Weights of a small GPT-style language model, trained from scratch on English Wikipedia.
Size: 2 heads of 128, vocabulary 25164.
Architecture: RMSNorm before each block, learned positions, no biases in attention or MLP, capped logits.
Training: a variant of SOAP for these matrices, 726M tokens, 2770 steps.
Each number is 500 + 40 x the weight over its row's rms, rounded and kept within 0 to 999. Layers, rows and columns count from 0. Numbers have three digits each. The size before them is the row's rms in percent of the matrix's.

# down: layer 9 MLP down (transposed), 768x384, rms 0.0873, rows 274-320, columns 192-255
# up: layer 9 MLP up, 768x384, rms 0.0786, rows 275-320, columns 192-255
down274 099:521519506523535543488492504530506455481520467500496554490459519463543539509534440452501561448551495460484528451487588441489457535539494537450557555519500587547502458523480506477517499469477540
up275 097:510478519458507525495527518497487487533466461501499448496455520547497585483449496497515534445502465559496505579537555424552488463457459497493511482475492456495578543425588465529503492566458490
down275 096:426504476490517574565519475482505458557465520546522441491573448504517420451485526463464502494457526432544479425469538530525476570421422537447527458522584527570520476443551568465421428497506532
up276 101:466516448409545445526530539530535451450489512474529448502524510431456473503504481451566509517441524496539466565487511428511480477465541510445451443491513534457499486528466525521487529564472433
down276 100:541451545599560484497477498510562525531547471509558480514551509550475530498535494512541475498506529527504489433526515498506465478495501474536490516487492454609397528501538543535574491518502479
up277 094:388505470532515505489534544531446548545466462488444521522514420440521450469449455493460485533427510532457591441506586535493584488479507506508547493449568469469524490423452532460533532529533479
down277 102:613500531440523507466480469480454543470460528509546435531489547522515496574511530472534513518509501500436550465547557509517471476460480496550515494541470490515497483465519438572434469534517500
up278 090:529522498567547502459531409522516491511543492435507512443422495504523517528486535515464500449565506536503464504447516517569493455565525456465513476523513484445545537569465488546531550607474493
down278 094:434510463474496563542508503523508520545494514512470426542473600545512439469487497407516535420514498536472548501528480543490481503459477437539546545474500446536436428424487548512507479413544499
up279 101:508551524508534501502491580548494519571481463499473508502472487538519573412500520507537427567451514487465505417522474497483451436477542383549496496429559460489425450473542566471505476446534550
down279 098:497520487545577479443484587554571421482525571560481489514441481535487558500473467507466569506513407579427521457480524447504515486509510449496546537493511496519452511468538523518486534471515492
up280 087:485476528572517524563460442515490480486482495502566530477524539475540548535471475505529577441436526460501504484448521492520528507575547509511540518534473514508561515534495497482486459512464529
down280 089:560518548438543516483496467436514509499519532473436553476494549560481469449486520499476551519531474492492458509522474465447504482481459432515562409503523517513524557512438493519489514577538412
up281 096:490498553508528475516450587487512556488508577557528554493540448560473535478468543487463580567480474532508497477559562470440436478560422450499457460469478517585521483485511476572508436486539514
down281 097:492449462546466519385571519534531429494499449439443458481497519479487466525512487475491469440582478528526472509524544561464467480500610434455469442537479489496463520503556502468487515502472453
up282 101:525371468438494500460494535490450526487503552561526542521512519483465491457474494526559554551511445440507467515482445460544497496440524462500500550542498473548446527493475461531444530502547516
down282 107:509450542542581452453483583478502415482540519531532534527481453580472446461502383522462592429488510486425478501443511487450447502450568522478454490468547493512501518500413477507417549550545539
up283 105:498458496504517476619538543522464485486459522496444493520568416524512457517433536461492470514615577513546497467505494485456495447483459480451481539526482427536502548509467429533485565560468469
down283 092:517488522520517532485476450542419430506550418503474463437443563520453509495520462547515531539471477495473528527521583485548551528508474525447486411493450514437485520524536581517546500469480536
up284 101:451551551538473474501553472557544464523483456492501528586520548583560539514494519495426510458468592530489551472431439466479559517530483499550505558578478493513490550538345521415481513508454525
down284 119:551512492471519473548462467520469530515474520476542501448425507509481536540521479483559575491521434437495428527515490507482485516551504507474499466508516525396525501434564448467578471513529519
up285 103:557514576482492558525524409576435569553483513470474420531479477523485476536460582445478488484555433522528521494540517495532436478450522451458492507520501492547475569535499545470448503498513464
down285 107:557494478545457461467537542429394428488474505462472476509527557478576508461546464512473487504532480513524432468476464548506545511475514474533483502482497550519484503527473525518485472498498437
up286 103:485485442589534567571504545514466530476476454489550512554540508496537451472531562439486483508471555510522499480489535504464538420423498526440481467432430521451466545490459520491540410502509516
down286 108:494460544430495485552540525526555509347493495518532473443517505495426499489540447508497456481584563465484543584483585512497472526505486507473551490497451548537460424516506522452418531500552481
up287 093:480529444527457521496526450531488437492519572498509502547585477506500448546477498492484485456493557531486456432481534544491504401518435507460467490510559449502527549465373517500434534499516486
down287 096:471497520477449534507460573522451547482484450491512572472487486475474478504484558538509442559467461468462476528518531516549468545522501486432556440424368534507441502539475482445608415539506468
up288 107:506474572490492553493468490521510491493519461421497485495492488451452511537545501454537524450479532511527540454504488429548526574488517490461466544528497549528501530413495507562553505448487540
down288 107:480513439526519465413538552553488519493470511576507516509519505434497426511474505439442577493496544510437503479472535547508520576401507517464531509505528540533530519489487508474497567525494412
up289 099:508478494545540533566536509536500416500467572549524532474491534612408507485465498426593547501493464497543507532449493495498524496413539563550526551518520449489547523452459565468553450528548478
down289 091:488576502498458542442442452456517518527509503478504517493454457462593503495478524492484409522506544581526492470458468492480465417498472527537483494485557487455459511479503475499551521461435543
up290 102:447510461496523519456417565482437505527491522558496452473436475513424491499547486491580437528479439492520501488585525498456477469501487455501452501466481546470534465465479449540521539483501549
down290 089:437477467441446486488471524499478465498570496405530566543422499460502506578510509486549527491534485552440479575499427578521552496520472421532511445529473462551499532447530495495520453498411490
up291 102:551475470474446498483446526509446492510520456481530550458463494502493416553521491494472487478548484555475524509489520516494455498502578400439547525497531546539502532461482541492501564518496539
down291 106:411476428479466492525512475527445529468532539511532469468531489554517558487508448435458509453501472505482450542505522412489488560489533472522526490524515516451466438529516542489508503473468515
up292 098:475428498453561541576459478428465460488489433471533585485494503504525506481516565357499527481479455515445525480584504510454514481460494533501508491532476519547458505530417541452439503525522452
down292 095:516478472509503542531552473482564474518551545439427500527540450484476500453492535549439440433516528522563455526472494490485486454503492464483504524493505473512527527558469498539517537500557519
up293 103:513578447471526497527482482512405467524518491548470465487512453424467545547482508545572488484522542520429455519500484525552534627545527583454522527573479495501443492524409522462455512471503542
down293 090:430492541477492478472461505530552580470538426466491483484500495510510461431491555485451459468414470498528559496499467541531531478493500409544481464488508440506497494463517511530548499500484507
up294 110:556462511483439494533462556512485506501553523497475527516507466545537456487490497502542467466432465503520474381542457496493536487447570421526438591511456518575423488455427524466465489526516487
down294 110:500491504524475509514507563466467527569523541509465495563522480573533498570527494509477581450465480468541492549525559548476513504494498433491536515516537502494491483559482594437413444538527543
up295 104:460487443508552436467461507459505512480542568430530456505463541529490533537474498487465509536482517467519473544470522504521486485460472481448478480529484483502558469544484542545522510501521462
down295 089:555572543483546468494598490534452479550556500565478591510437499490540508483525464455502508534467431523495536480543496470505470491495563545528535549527474520513485493442485553457455526466526563
up296 099:444452456549494461538493422498534547533491501440460430398496581486522474516567468548521602519495518549480575518524454459482521520520539523447468488511531539503470514495464531581532527510513485
down296 098:542471596488520507578465528489474548456544487561512502630489567486497533462493563475477436492494483495490472493483560507547441498527497498520486510465489435504547464489501514504544469484510493
up297 101:497535435556464498497525529471564441483537518467463482503502505463507480541503529506442445550514507534481487494504560546551515471536420527556445480553435435485497479487462493447523486510425473
down297 117:461487490457483466538534579447507465509468541424469566495474559509496534508487477515444466543515522566453518592452546485412455507418510383535526509554521453524444544548394470563444477563526523
up298 104:492548536462464471461461530481432473575551454397577493553504489543573409466451441528549487545523482511439524450526491521454513526508456461457484478561456483478556500473451486472532478491494532
down298 092:504460530475459533540561526541476567435502554507434538492526533514457574541517531509416444466473546418534488548458505476581471452472481561525479540427517470580545465488511507517484542476428496
up299 104:420463519498619491491473544459514553458507473535440535526481492566486450545542407464427534564499521511501451475530468438504473486519527499549618518493450533459515421536502512480464532528493528
down299 091:449526485490496501478496467520500428515484498490543529524463420491414508472462533465472468455487523516483486569562529449494552479503510447483447419476490501440479491534451579469523488471503465
up300 100:524497482458470493519550504538530508476488475550496459538549419455537514489453511524473488498559535580522501467501427516512481499553504465561494480586491439513525453565507519513517575452503421
down300 104:548531494486558499493497482419459478566558423498495585509521521515494531425513508497507556474470460428448452465490470542524523467554552525543481543505480508472487514440564544496517527499539538
up301 105:492460528536438474518479540483528495505478483575613487547500477535499487485411554507566499518491454398455449474477525539472589468486445496478514515500444532590459473556458524467536515479511544
down301 098:504489474465458539479524471479515511510501535521499456502461496455546476481521567515455478560480475539529474535471483468493469468455553451532517463584449489501474608528484543557517455460533524
up302 097:429479540511527526488442474518544428511509467481474509536488489521513461541517516419542414477581473533452444462509512504528521510465492512569524507513522616577497496508546450483532523475483529
down302 099:557568461571441477457548497432501470490500582483475418544525450555506488498485447519483636521458506507522509557549473508471465470409530533508476512442509464493486502503498511504502545496499459
up303 103:477561574494513520448519475516499551469510519580555451530512466417608556544417589473495513508493507456533520513578460444479507537516520506610558480556454481537428477550505507517483536518416543
down303 104:537505445507461519505433453484515487558519532428461517513513544505419535495561498514497559532459525419543484442492497543489472475542463486480432506453517495489493426525564471499497539537572473
up304 102:484485464483498449521463494401519495532566523462554479472475400475515522485483561519607514448553478475450481477481559473480475519508465590488543480507465482480550525593467463517549481474520434
down304 081:498586579473483531507480522472451516493478500588462519461470544579488451457526506492458463456474514524494521465533498516539469541394495425496475529520529457425488565444520530461543506554443541
up305 097:492461472491514549534546494487586515491513478505557546510469540533502514528537476516486504547523419513452542498542492529534439414499436510503536494462447450513491487541545495483498445444447553
down305 096:496546558545451481542502453532565452524518530521476460552505494436509463529522541463513495554530530523493504477486482558528519456488517523584475543520531557497525504485523447623454578555546450
up306 106:506439532475467458421491504415486570539507511538516542499491515425483457518500465559447613512547538537481468543553458509445548457557474467482516511502520478534578493505475410496459518492495435
down306 103:541468498487549532502513571453499505526495594552512458503573441487518519514573583462587471439546587509494519499458546517484511476531534490484484511594544449542484568527516565503467539490504502
up307 097:527498513552498533510516467485497528497502570488503430452496527562592428507512448480520447403506483522474440469486471483527456496519562532527480547448473465514475466470433512508534525527502466
down307 094:557486514553523475567537483511535523490519503475484482491559511538543468511446503396398482582534547477510500565510561432448494489473448493497566513485528504530553463528472507608491537527432471
up308 099:539545528439591415494542527445518541446525548447502473487467467445576501502481501459508492528509520506450492511522551462462512476473444539501511489500496429588474532523523460523485490456446444
down308 103:442521468530526486478515439517480502500508494495538530493579517548486478475486426494531466391540513504535527509472474568533389563451572510496453437536526459505465526446499515491570550489464467
up309 102:462466451462539475491480488481528536449476466480474455425517524499497468542486542541440540461473516580552523563421564504503450463551502508474503540495438510443502509476491539514449458516472426
down309 097:497505536452535471558510539469495558556538540521514457643474451506534470565524508481454470453585451458493438449484451420492528518441506584553506517449597450445469469472519485426534513494489546
up310 097:468531454538499556549460520487553571462446511495602548474457547491508471487521457570487539522537478497450491539483490480494450499462502474488494571572481528424523505454475453549502518493482504
down310 110:517576518462492550452481486544464442471487489486484520472493518575492528517430479473526594445476481499463523574488527438477492555542512465474492512508489453538544521523504509508534455529471463
up311 103:522486575458496481473502537475542485470444484490504533428480501507524500456545514466500492550517542533524525446427513511434512470564433456575552516488518454492577534492520518526492545446519513
down311 099:544562471481559545525502498508424519508495484573461491457506544464477495456522475441519549459472489497527396572540541539570462461479442479483515556462509541536470446436469531518496497462547532
up312 111:492546488498532575476455472552477541457542538470492445474502496502504505474565567426531532500461579532579485499528519500477491477505538453511431501507476472451467553493517487483452543539463473
down312 114:566522439519484435476535457532521534502540491483481509534416446475510528507505460600472445533442492511457512467516549465491548519487550525420532554505498501470457485474463462479520494453439475
up313 097:476488515492508517475530514513496471515539496493430519477526590543553514494534500432547573550395495518426541552490514537481502514436494480445558485457527523522504535480472561473460494576470449
down313 106:502489529462487576482502485491517454497493439561563515500461468525491462511502449551511415565554484490472487430502554451512518468518546458503449503533486514509472478537501380519498537498530643
up314 096:520509458501459558487485530425416483571506490444442504408498457452563473580492464533574524477470560510497515442515481486453441529468529561527581520555463502471605439465511463466490470447461454
down314 099:470472518490447477515447520507481547502507454526551543503548487502508461460487557499490530511533511473426495404543450526487480454442451445475505521459570488492490528455543550546585555484553482
up315 107:463460483439491473467481447457409515447533477482472488487535538500540518554434559443500529482526553501525531492457526448514458522549450413509483535496428532467556492505550525544489540522542502
down315 111:530483490459608464458489498498487432493545535428501480489481481491482488449459461497585520506568577452524456522440443457520566526495493465466534518447548462527554436453478533565432425492514531
up316 098:479566515505459470436497576506511544448454487424498564504506494519481533448441579469478558460474527511399564476481502532478510522620485541498453471503499502558540495480450489471515477483462517
down316 090:474508502457504469522425472557529469518453514551493513489492456485501563466525462509456373491532514498523543503521456441428445558479552490571497506525526539475503498524508456523511467581500527
up317 098:513518483466534561488448558441477504516523556399428447516509491484534494473444572436535510489403502543508506447440530427547437570559500455504545508483372552433518499510515448454535470478456511
down317 091:502518446432455457461471508481429558514528504482527546526491445446502482479511525440444412595550514507513488556405554456483528463436473451503487449472483533449481507458543449459434512542485527
up318 094:490603540424402521495466490492492549500526493486502464462431517498522512408495489453483483522469487449485533488568489504624548485454441523487500536516541554470509427482578498488553524516494526
down318 095:458615414510501495533557458456464467567512497418533489431482507542527512453514539507557526519484500496491504533514479481522494521499556533565467464557561462473493514498490547461469551480543469
up319 091:435453456522507530488501426470545452449501457516528507620475465516461472484463571424569524502523551502498509472450543508466472525500537432482517522549466473500516547538489496555456524500477423
down319 101:556491518502514465515551480493519578485497519553503430486538482479500501439483479494503534591476456479518520509479483523504518527463498515520472491542521562496539487437539522481516475511408571
up320 096:467502523503501501458444485529484523565496490499436530588550527458462445535517520511513511482485578543436473516476544455515439512504521506560455580496515478471564520480489513522458455518459501
down320 096:545461472458495444541473473467540541455531575506541469495434457519495487511484475500504418509553544495578456555458492419536567553471456505529583501528464439469480554572515509461476539553484484